{
  "hidden_size": 192,
  "intermediate_size": 576,
  "vocab_size": 8192,
  "hidden_act": "gelu",
  "norm_place": "pre",
  "init_std_o": 0.0124,
  "init_std_up": 0.0495,
  "lr_mult_qkv": 0.4,
  "dataset": "wikipedia_en"
}
Each number is 500 + 40 x the weight over its row's rms, rounded and kept within 0 to 999. Layers, rows and columns count from 0. Numbers have three digits each. The size before them is the row's rms in percent of the matrix's.

# layer 5 MLP down (transposed), 576x192, rms 0.0498, rows 347-380, columns 0-95
097:495458402518571523480470446537515473561489536469561522548481489425535471522471517530529378483497436565514440524500528462492543523534474479497482475470533540493519446503442464464518521494481470519499487483488522546440449525501497486502481513528488498493521518521507484459537541492509425377
115:464477564495479582526469538507560523567510485599451504512509515514537502508442546515538472435494480473465460473466508492516494473510434474541527510488451509517494458427501548463475467581502506541561521493452544448470406520513453527506464445435564486454485500450501444454534516493516489490
106:534547510482461495492485515510526507524472447505518432480496569447462475511520539481518483478558493579499427536538454486455532522498537474480509437492520485439560506477541506513482514559566484499474431448467560503514431467519509439576502466547518504407522506516569478580447550498478534532
091:523538568500447551481440434541496543476544481512501541512509513498524539538492422551475494522521545558504456425501459534507543501481443478452484490472513504427488546553490476472564461566461496479465520555528518523492509483507556512531538558498508456522519491410508453465467462539479452527
101:547523485434542489486509472489556507464508500544529526470468567464508469555557514501509536488478497377435507502563483447494562453477470482518490489488471496489498491497429489486425581545445461431542506499555465507507590525477487561505547505468489496494534506583461485533490456541500490510
089:517461502432498484470456514551510507516478587478475554505510526564457544512427458484525468538465511461491502514547504502458495551430540521435511487574520471510554493498519454459498522520503510569490426496485494457526411532475487506527524468575468468551516404393475490527560442547472466522
104:498435603478552470521550433515521490539543549525453556506512532524493537492486545514516491549525507542506501540461502508492469535452471451467488538533522568497534561447517538484626483502475510557443510494488442514647502461552533502504479479480514455504548545442572480565508430460450501542
123:509501550517466524505566534520586488465491556559512487559410498516494495475483441560507439463597484574440469471497460514459480496491448505471523483460574460487492530521581499505474469494420509514429541523508479447519528529553499577473552522480461495555470518546401502488506520507565522455
096:423564483470547505452463468512514482473465479511495450498501526457514482537490477486482483549542540417447460487512506493493516554463516483411532571541521498544495481535435504501500481464474545486495532542503522499458533514562531473500532521513472473421441481433460513530524465507489506500
092:488475433494464496461550491471509535453447501441455474477496535579512470495430521505520520497523613497475452562499506508504526477468441479515500451535524577560535440521544493445435517473522511478519484489501503491549485581399464465510508578500527546548483496427555597459516584493452457495
080:475563410437453526466460522467509498521470485488479430535515545486490529504503519484504547465516498487563508577528477455533583518517505500500495557458558510528574463424485512475532493509536477515473478484455580487550473532515468545515531475502491472432540543459504487527508497511477550510
106:537488492488458456514541431531537428513460522528453455499459447482562527546552544520488479523492504511517400500534527512489563511521477486510533486547456504556514454530511449496536537479493531551487481489491484478545505449512456417536526535503489574486501468547479545482420463481558558431
088:571596488488520457489494517491478484476552527519478476494466555442567515500499434513526549468546441483556531485529513499491564503477414472453444444490497497469533517517511494491510532489389501464560459537482566531528433502492512475551489461527526491499528504454454454498484488451538530540
095:474476506473513534475496601567513440499516526488511486432472498503550569476514458518513559444471546513520454529554521503472569580520549491550551521519523467569542520495540396471535451485509427526520512518483554410518433461454430477500549442551473522510559498529412502442521496516539492531
094:472500486503495525445537483473490496485476419419427543554503550555558476501465465571520499510457509523472478478521475501504546523488537539527535458391510483491532586497419481443494512546565508457561476561525449497507479472438512555571476486578442470524470470466512514524473512496505482508
100:523495376540552476532511532446450519510473503475554488473517439502428498497555471509558584470540450421481584398548518516495496512468576495456451564450494506501465440482463565534477523478488483488522566445493555474471513515442519496488406499505514545473522451567472548451482552475472489526
115:404564601485447585492433506520539519563486533490466495458476418461531518511495574546521492566463483516476515488496491528606505492499492494511501441572470494530437459563494512478523468571480488502443557581457438559539523463504433494525461510594543429570498517497440472472475445439474506519
122:483486573449457510485507538539543446527512509490548466479454504527536504440531490509492556568465490496444447493566556463425493482516530478512483486484527520496514508421530470472505469512548357448481567468539443511521553486472512485542469461436445444491519562573458479488459420443486485487
095:564455469585501484478568520458513462533468563493491417518526562481460459474553478494442481482511448486535522470529478443486503496473447448404520505459515507487583460481565409519438485524486473461535511558424522475504524494545487489498554524471469505471475527513526515541483501465605498486
095:477528481489533448494482421554555446544483489513540503483518448515538476569518474472573474574513474562505628503502499427561504502513471471513539568501612520567431494513542449457539479525507533445501528474486482504525571483479432510515498517486510406484465502501559419490506512503467439547
089:466550393479533472539536470493497547607461495566575514514497453489550463447457491490584491522465520440452613446485471475517483502504467428513472521559548532502454478593455477440470503467436483550511461549505515485469504470486449507504524481482472492517523472565522526512548529508466528473
099:491478493489527426455528449539491530520537501514535489399535524525491587517492542415455526470534497453531515505417513547405512489496463528513562554573500469521491417418440522516391492514516525465548540502506458476466431495472462493528503482501574535490516566462435575478445482504528453508
104:430533537509560496491401559534544484513507514507531520521487534467468562525511503496465528519507492556456421551461512526463545499500518493510436501507543475532521516582446583528475465568539493524532428548500443511556523492501485469491501500458526429470485532505510490493465521478512412479
095:558548385476562543538463468542513477525522460496534531514483514511540544580517460440517508453541557526433514518597528467488543509542520518520460471516479467447492427495477469449497514493510487497532494517479474466496578518529556466469507478521499435469515449607535490479571502521487463507
112:447494491533536499513490503519481592444537474475421474454551505495440488503480500460391573453443522527529476540505529491480492487503447437517533468517501464428442464495454497467521484449477557503505501544433566531466546467575617521533538476494548480488437471542534521518472497516512591468
100:472449528529495511510552519484503465468459525472442502481482503507469484508504492517436486438406476502452451516500549483533449528486505500481435448491481484540468410508537432420564493462520551484497431546449576527496492533508519468512517469529444536427524471492540540478541562470552526444
117:452442570511573517461387515561504508475495503544377489428485571505498458510468547503534506565515465494518487515452509491527544506460482472519498471505484499494522526537474510437516496442504470520494514482479445482443532455518494530422480493525498534595516470529501535521513517502475462502
089:506483429546531457514478523471511492554440512548537521501453470487547367542522468492529479517488493457459597459464520507550427462492421499446494545522442436515486522519486451419520533536416549504463524516543479495484519527512534544439494507548475500487505447586525502478479494514524598481
114:494534513488467519476588438497516540513482457525544542482511528507476498513501453481493489426558489489485559486522522556526519491480455459560513538469468452490519494461558474483577499505490469525527563501489513403500375512544549467586530523516490517475453614460536475512509539572515549483
090:486514432500535491474451439514491472504571512543483602446560497468446474517540454497462532508413484470515414547449476533490506521505503540531533442490536526428526550435550467469537479499561508518523559480468532507513454416550554554488534475469538468499507498540507470542492435530473480495
089:541508320511477489508536492432501563465509409485567405457526478508450538467509589491444528557529508511518571585515496522493477457520600508442493488497515498535445506432442540553528494504544462520533432528534546421550454525518457487526485496525541480481389509478481429504511516504511519497
084:510517495499549437496473541511481475492541503485577567569551532498478489597489495514535431539448560532518515550491503477467527497503489477546493515404546557534424517483475465432467555540512464517473493459484476487438383545523499485508472397474457467496497490564552476467534510547465561559
104:512425519475467456472438573448533508534509509479533505430521428528491499461448502530513526444434465485483538530464512518549458461522480476535529495508524414488472544515552491479558448587502560516525549526492484509492537463569520494464553447503450506516411516493508535517542460579446577566
100:472497556568498474469501485539468485538461481541501498511480513506494400569469512478411492521541527403467498445546465494452472469531407522490433495449452536508562531576533507490534518547386576472424558563489544542476507525490508470482516484490491497492484460526584537501489481529481560484
# layer 5 MLP up, 576x192, rms 0.0648, rows 348-381, columns 0-95
100:581499508522516602537531478433448457500499546524413496528507545522469436596488535486538502478537519479553415491507505469517519531559513517483498463496498472524491595425433570544462583510464496522463455452464528534526515527494545493526475499539534456453501422459459461485482505540487506446
102:465485549581486512508488462440490476491424569518493446521641472485509470562553493458472478560485467502473471428530483462424486525545480461570478495478492544480481434575432527580513477568543523440442514519516440486494547466550498532505512488401557456483522531468517480517514552453534516520
094:426472480508529533548501470517454497474477561463479494491524529499471501506548590497541481387514474468506555499534489461497473545492529464465453510517512508526551472532501496512506525520526581494494561528467486418515453459518482464507442546488528456518539480494516581566570485464609544439
099:496487494413544527493419462560474534460562497510483404520480531466581497509519507487497491547530499443496464468428480451503535520491571436542525540547565511499506528443474477496460514578440453466478481587492510444508564490521467490466513471518522518454479496548455525471506459505484527540
093:472533533578409465493545489486493550503461509511475542500477457467525474505507550520546508488553488514513502489456512503461565531538555512545496529533499513490484527478481496473440416481561472498584425472483492493532467541524470501405472489513547506442473471481447539453494555496462606467
103:532488507512541498560510524537505436435514480527523475455508405433482477470560554558480461472526523523478478458453510538456514453502539469487502483443480513463437507420490526499526534481476467520540499519602516499412525432476477444498500445497515535520509543532446559467488550485500467520
112:548529506583466535548523549517505570453530584504477456470516432500499463419508518533495384521488535517494467453498422518495477527407496495480561444469519519525510508487502494538502535463542451500462481415524526448465529507513497560468565514493451512492502532463436536488485559476493452459
097:447518555480516558509465539495595480514571525491455484462481514550480516486525467499477376407469594452495539485451440525448533493519576441480484394426494518477441533476511476505535468536493573595468511517569419427465550457557455532575446542465566461517500520469456508454504473469520524525
095:525574453535459509474543500485513501493500507519497461438475428518520475530461516468527526594560550521519455520605457543530448512541530468495516482474467492477498499547540452489475518491383484534552549475485536499488555411494532507494484503484484512526476539517480461464471481630543542437
088:489499544578510522566497513516491538538493541501554509525510514501513472544541474501492483525527517508474518437492499534545448482478480537504513436526418474472432470487495471560461510486464540479587455511475461521473508457526541442471442484504591553512539459489539504484458543549486533525
101:481475501513476491464512556488539511444498529587433427489514491497512535560507527491490517516491461452462470494526451492414514536467478446518496528504555541412425533435484515466472496509425498499534610471496478493516576462530500445518511483425446547532496556500566439467530468495462483599
097:476526500557452593528490533514488463507439520432528471544433482488564450455480475532527499505525475472466454490475528522559488553530488546429477540551478527511477495527493473580548454553487512544454507424535477506544545561583437545485497493451542499472564496436471500534575507522497504434
096:476508512513471521515541567497435481539509512552472493410587520515522393483514539486495464648509506448500524476494573532459453545547571528476550552530387480468489560515496515460509535463529510512464513471522489457463460472526508516504513434463481546519534520474520490506475505537454500520
090:482566484518537506514535461564525501519486522518497476458540520427506553506496541405522501544548504479464497532425473500489517520492526540522507497488480387412500420505477576516480549480485587559480479428470451459513496404566557524513484525517460501454497456502396561481538498418519575553
101:492538518489527601496479530561458383548498467504524479483466512524534473509472563512532440529501481537519457557515505575477537500512478482500510483459479501521496534473493526473500525464520516541531507413459436460472548477508534496556562460475394542458476527467588435454471430538449523498
107:454570533530483463518454474457445501530495505527478432545450401492494526484553426444480409596498544515527471443482514529522418497561502480422483432520528474466428530454482483459411537502459542468462506527483491537540527455514530460467492541457467433545422550498418450568549546495499469494
110:494475539513466570489469535543438460567500462505482500463433512560538414410568443505497523527478503488558408473505535570473465468512536452511554444563430586531479545499456488533496524506516552507481520490526467501470488460490532458509466479504504525483535523488469486428517520482439473498
101:492528493556529550484501575544479520518489557519468486504494506462524482398578558406522449564402544472488442412391461484506511554500512475528514517440540490491501519456465516500536456495470480492515487505511453541457494540541476466547463506430476555453484561550481549537472561439576438529
095:475462468543509567441460538496530428440446493578502509532525510482503544416512493547484557434570527470514479470542526522494544505527504463490547497507539454475464461439419515532478607489527483563546559466535515471462521508527587498468454495462471499467538503517537561466552488535466490512
101:507480502519510563520534453504456447558500506565476554480507523562504472488431534495517475442512477536529426502444501517465574476561456511544589488642425448485498568497446540498443527519521585502495474489512435528478478545495469458559523461544495458467539517451468479499452525462600486472
102:468604500492550521398487566496501551486565506462509471438488488499560554514518496470487492521488536451498455414551477514513465435535531516487551559485591499484441537483520577480559458446506516487525490489493513462486519447468489450554480564501549485617515601502489547486549420490504455470
103:456511497516489527580483487532456464458518543479432498425527426550528474470504524536493513525476486467506413416521478492509486430500588559504507526487501545544449510510504516527504471469437498515398486474510497486490532486470592482494484463440591563490489493493489450557563526515529445455
099:528474476508477599536543515439503506467511568594512495492518474438482407485518510448537555527496612501500474518526373558482564508507514523516483482536531470464492522479473510543540435492467504536421480381454437448519541537550509469487455514448475490445510519545531487466517492501484521498
112:473466556485477518471454478567427445480538538582492461488592467438458527452502505516509468413497512499497477486462469551494470479492484476437507506568479405497482521443508520521551447450529553552509496516523522484409541491495511491574534437484618528517577528538529598469467475579519476549
097:515493486551485583525472609532504582356543549466473483493500451505457438503524480536540497467472496517467506449468490496552491438580504502435487480459534494496491499513491522464431513496457529591484419453445527581503489521543535478536507507422491500417541560477466517453524517524579482520
113:499524516498488596486449527516526505513535546479418484507462513499554475525468564527489415524516477457564443468501439461510512502491504415490504488533531442521529512492518503455503450444501451488508490516415419489508497405628530514524456496501532479542522541522472478488500477485504441453
087:506518542510464450465532572487510467489528542457489425533534498493455535508507521478463472546504565424485466498532488407476485615502474450443512534511506488490517524430465542488521515483418447512479533518524477507446556580503460504492431462462517494473496449474461484444501399443542550484
112:475492553461507538541516482506447512520566522573456445398456459464510514525540498511490537532483573531522450487571466516499468506556501432512471487531511468520515474465415557494458568506518523533562485446468469490514493569538543474514479577493528537481503450437545502491510509437546492463
093:475449493586483543512458557515449528489505514514506441475516531579449428434536495537462505481479486480482460438515499525435529513536526489454537532465543539454446500433505486532501468481492532490527471484472554536490503548498494553471522469530571537535647443456451615482469509505480456451
103:458484488491519518483498559523448496503493471459495415488523464500460508453472436452506474485488447533524532453430494531516503524476475496446582398587458454472524513480519443492463493483452449533463554488492495513539508509507518435564474512457435539489449548467487480437519526451525390470
097:529468469521444544539497543444396561488396516488443481564585469506593525507510478513497553526537519479524464475550477508515396542560490482517521492477505434472525529522464535476526474415516517494502502438495502463466549484478494500552469494482487485534557509484491499452570502490482531516
095:492496532554473504496469550451485523509490545440514524464459514453477513471627469506477545536464481426432484486501448567497541547579524461509548537505546501453401494561477557529502455470500507581549513536458459508531524454573542506509482488454511507487473575479491538454532467543495505539
098:550555526505524522554537502469494555496479495481496434457515476576463404482475499502497446480499450563502448468449491523506515513565494393506501439515495481504478599509429534469487525475434495464514542465516549541386600475469445527497509538555424536459523481479443521484478525428509513503
100:489473514421499488496435442506433441453506495532396506492482473501492486527503488509463440535525534498459518513497428509497533515465553550449458576494584485514513523410426530418532470496447460515477490500514485560507485482477559465433520591476503468464479479534563434434520506514443551507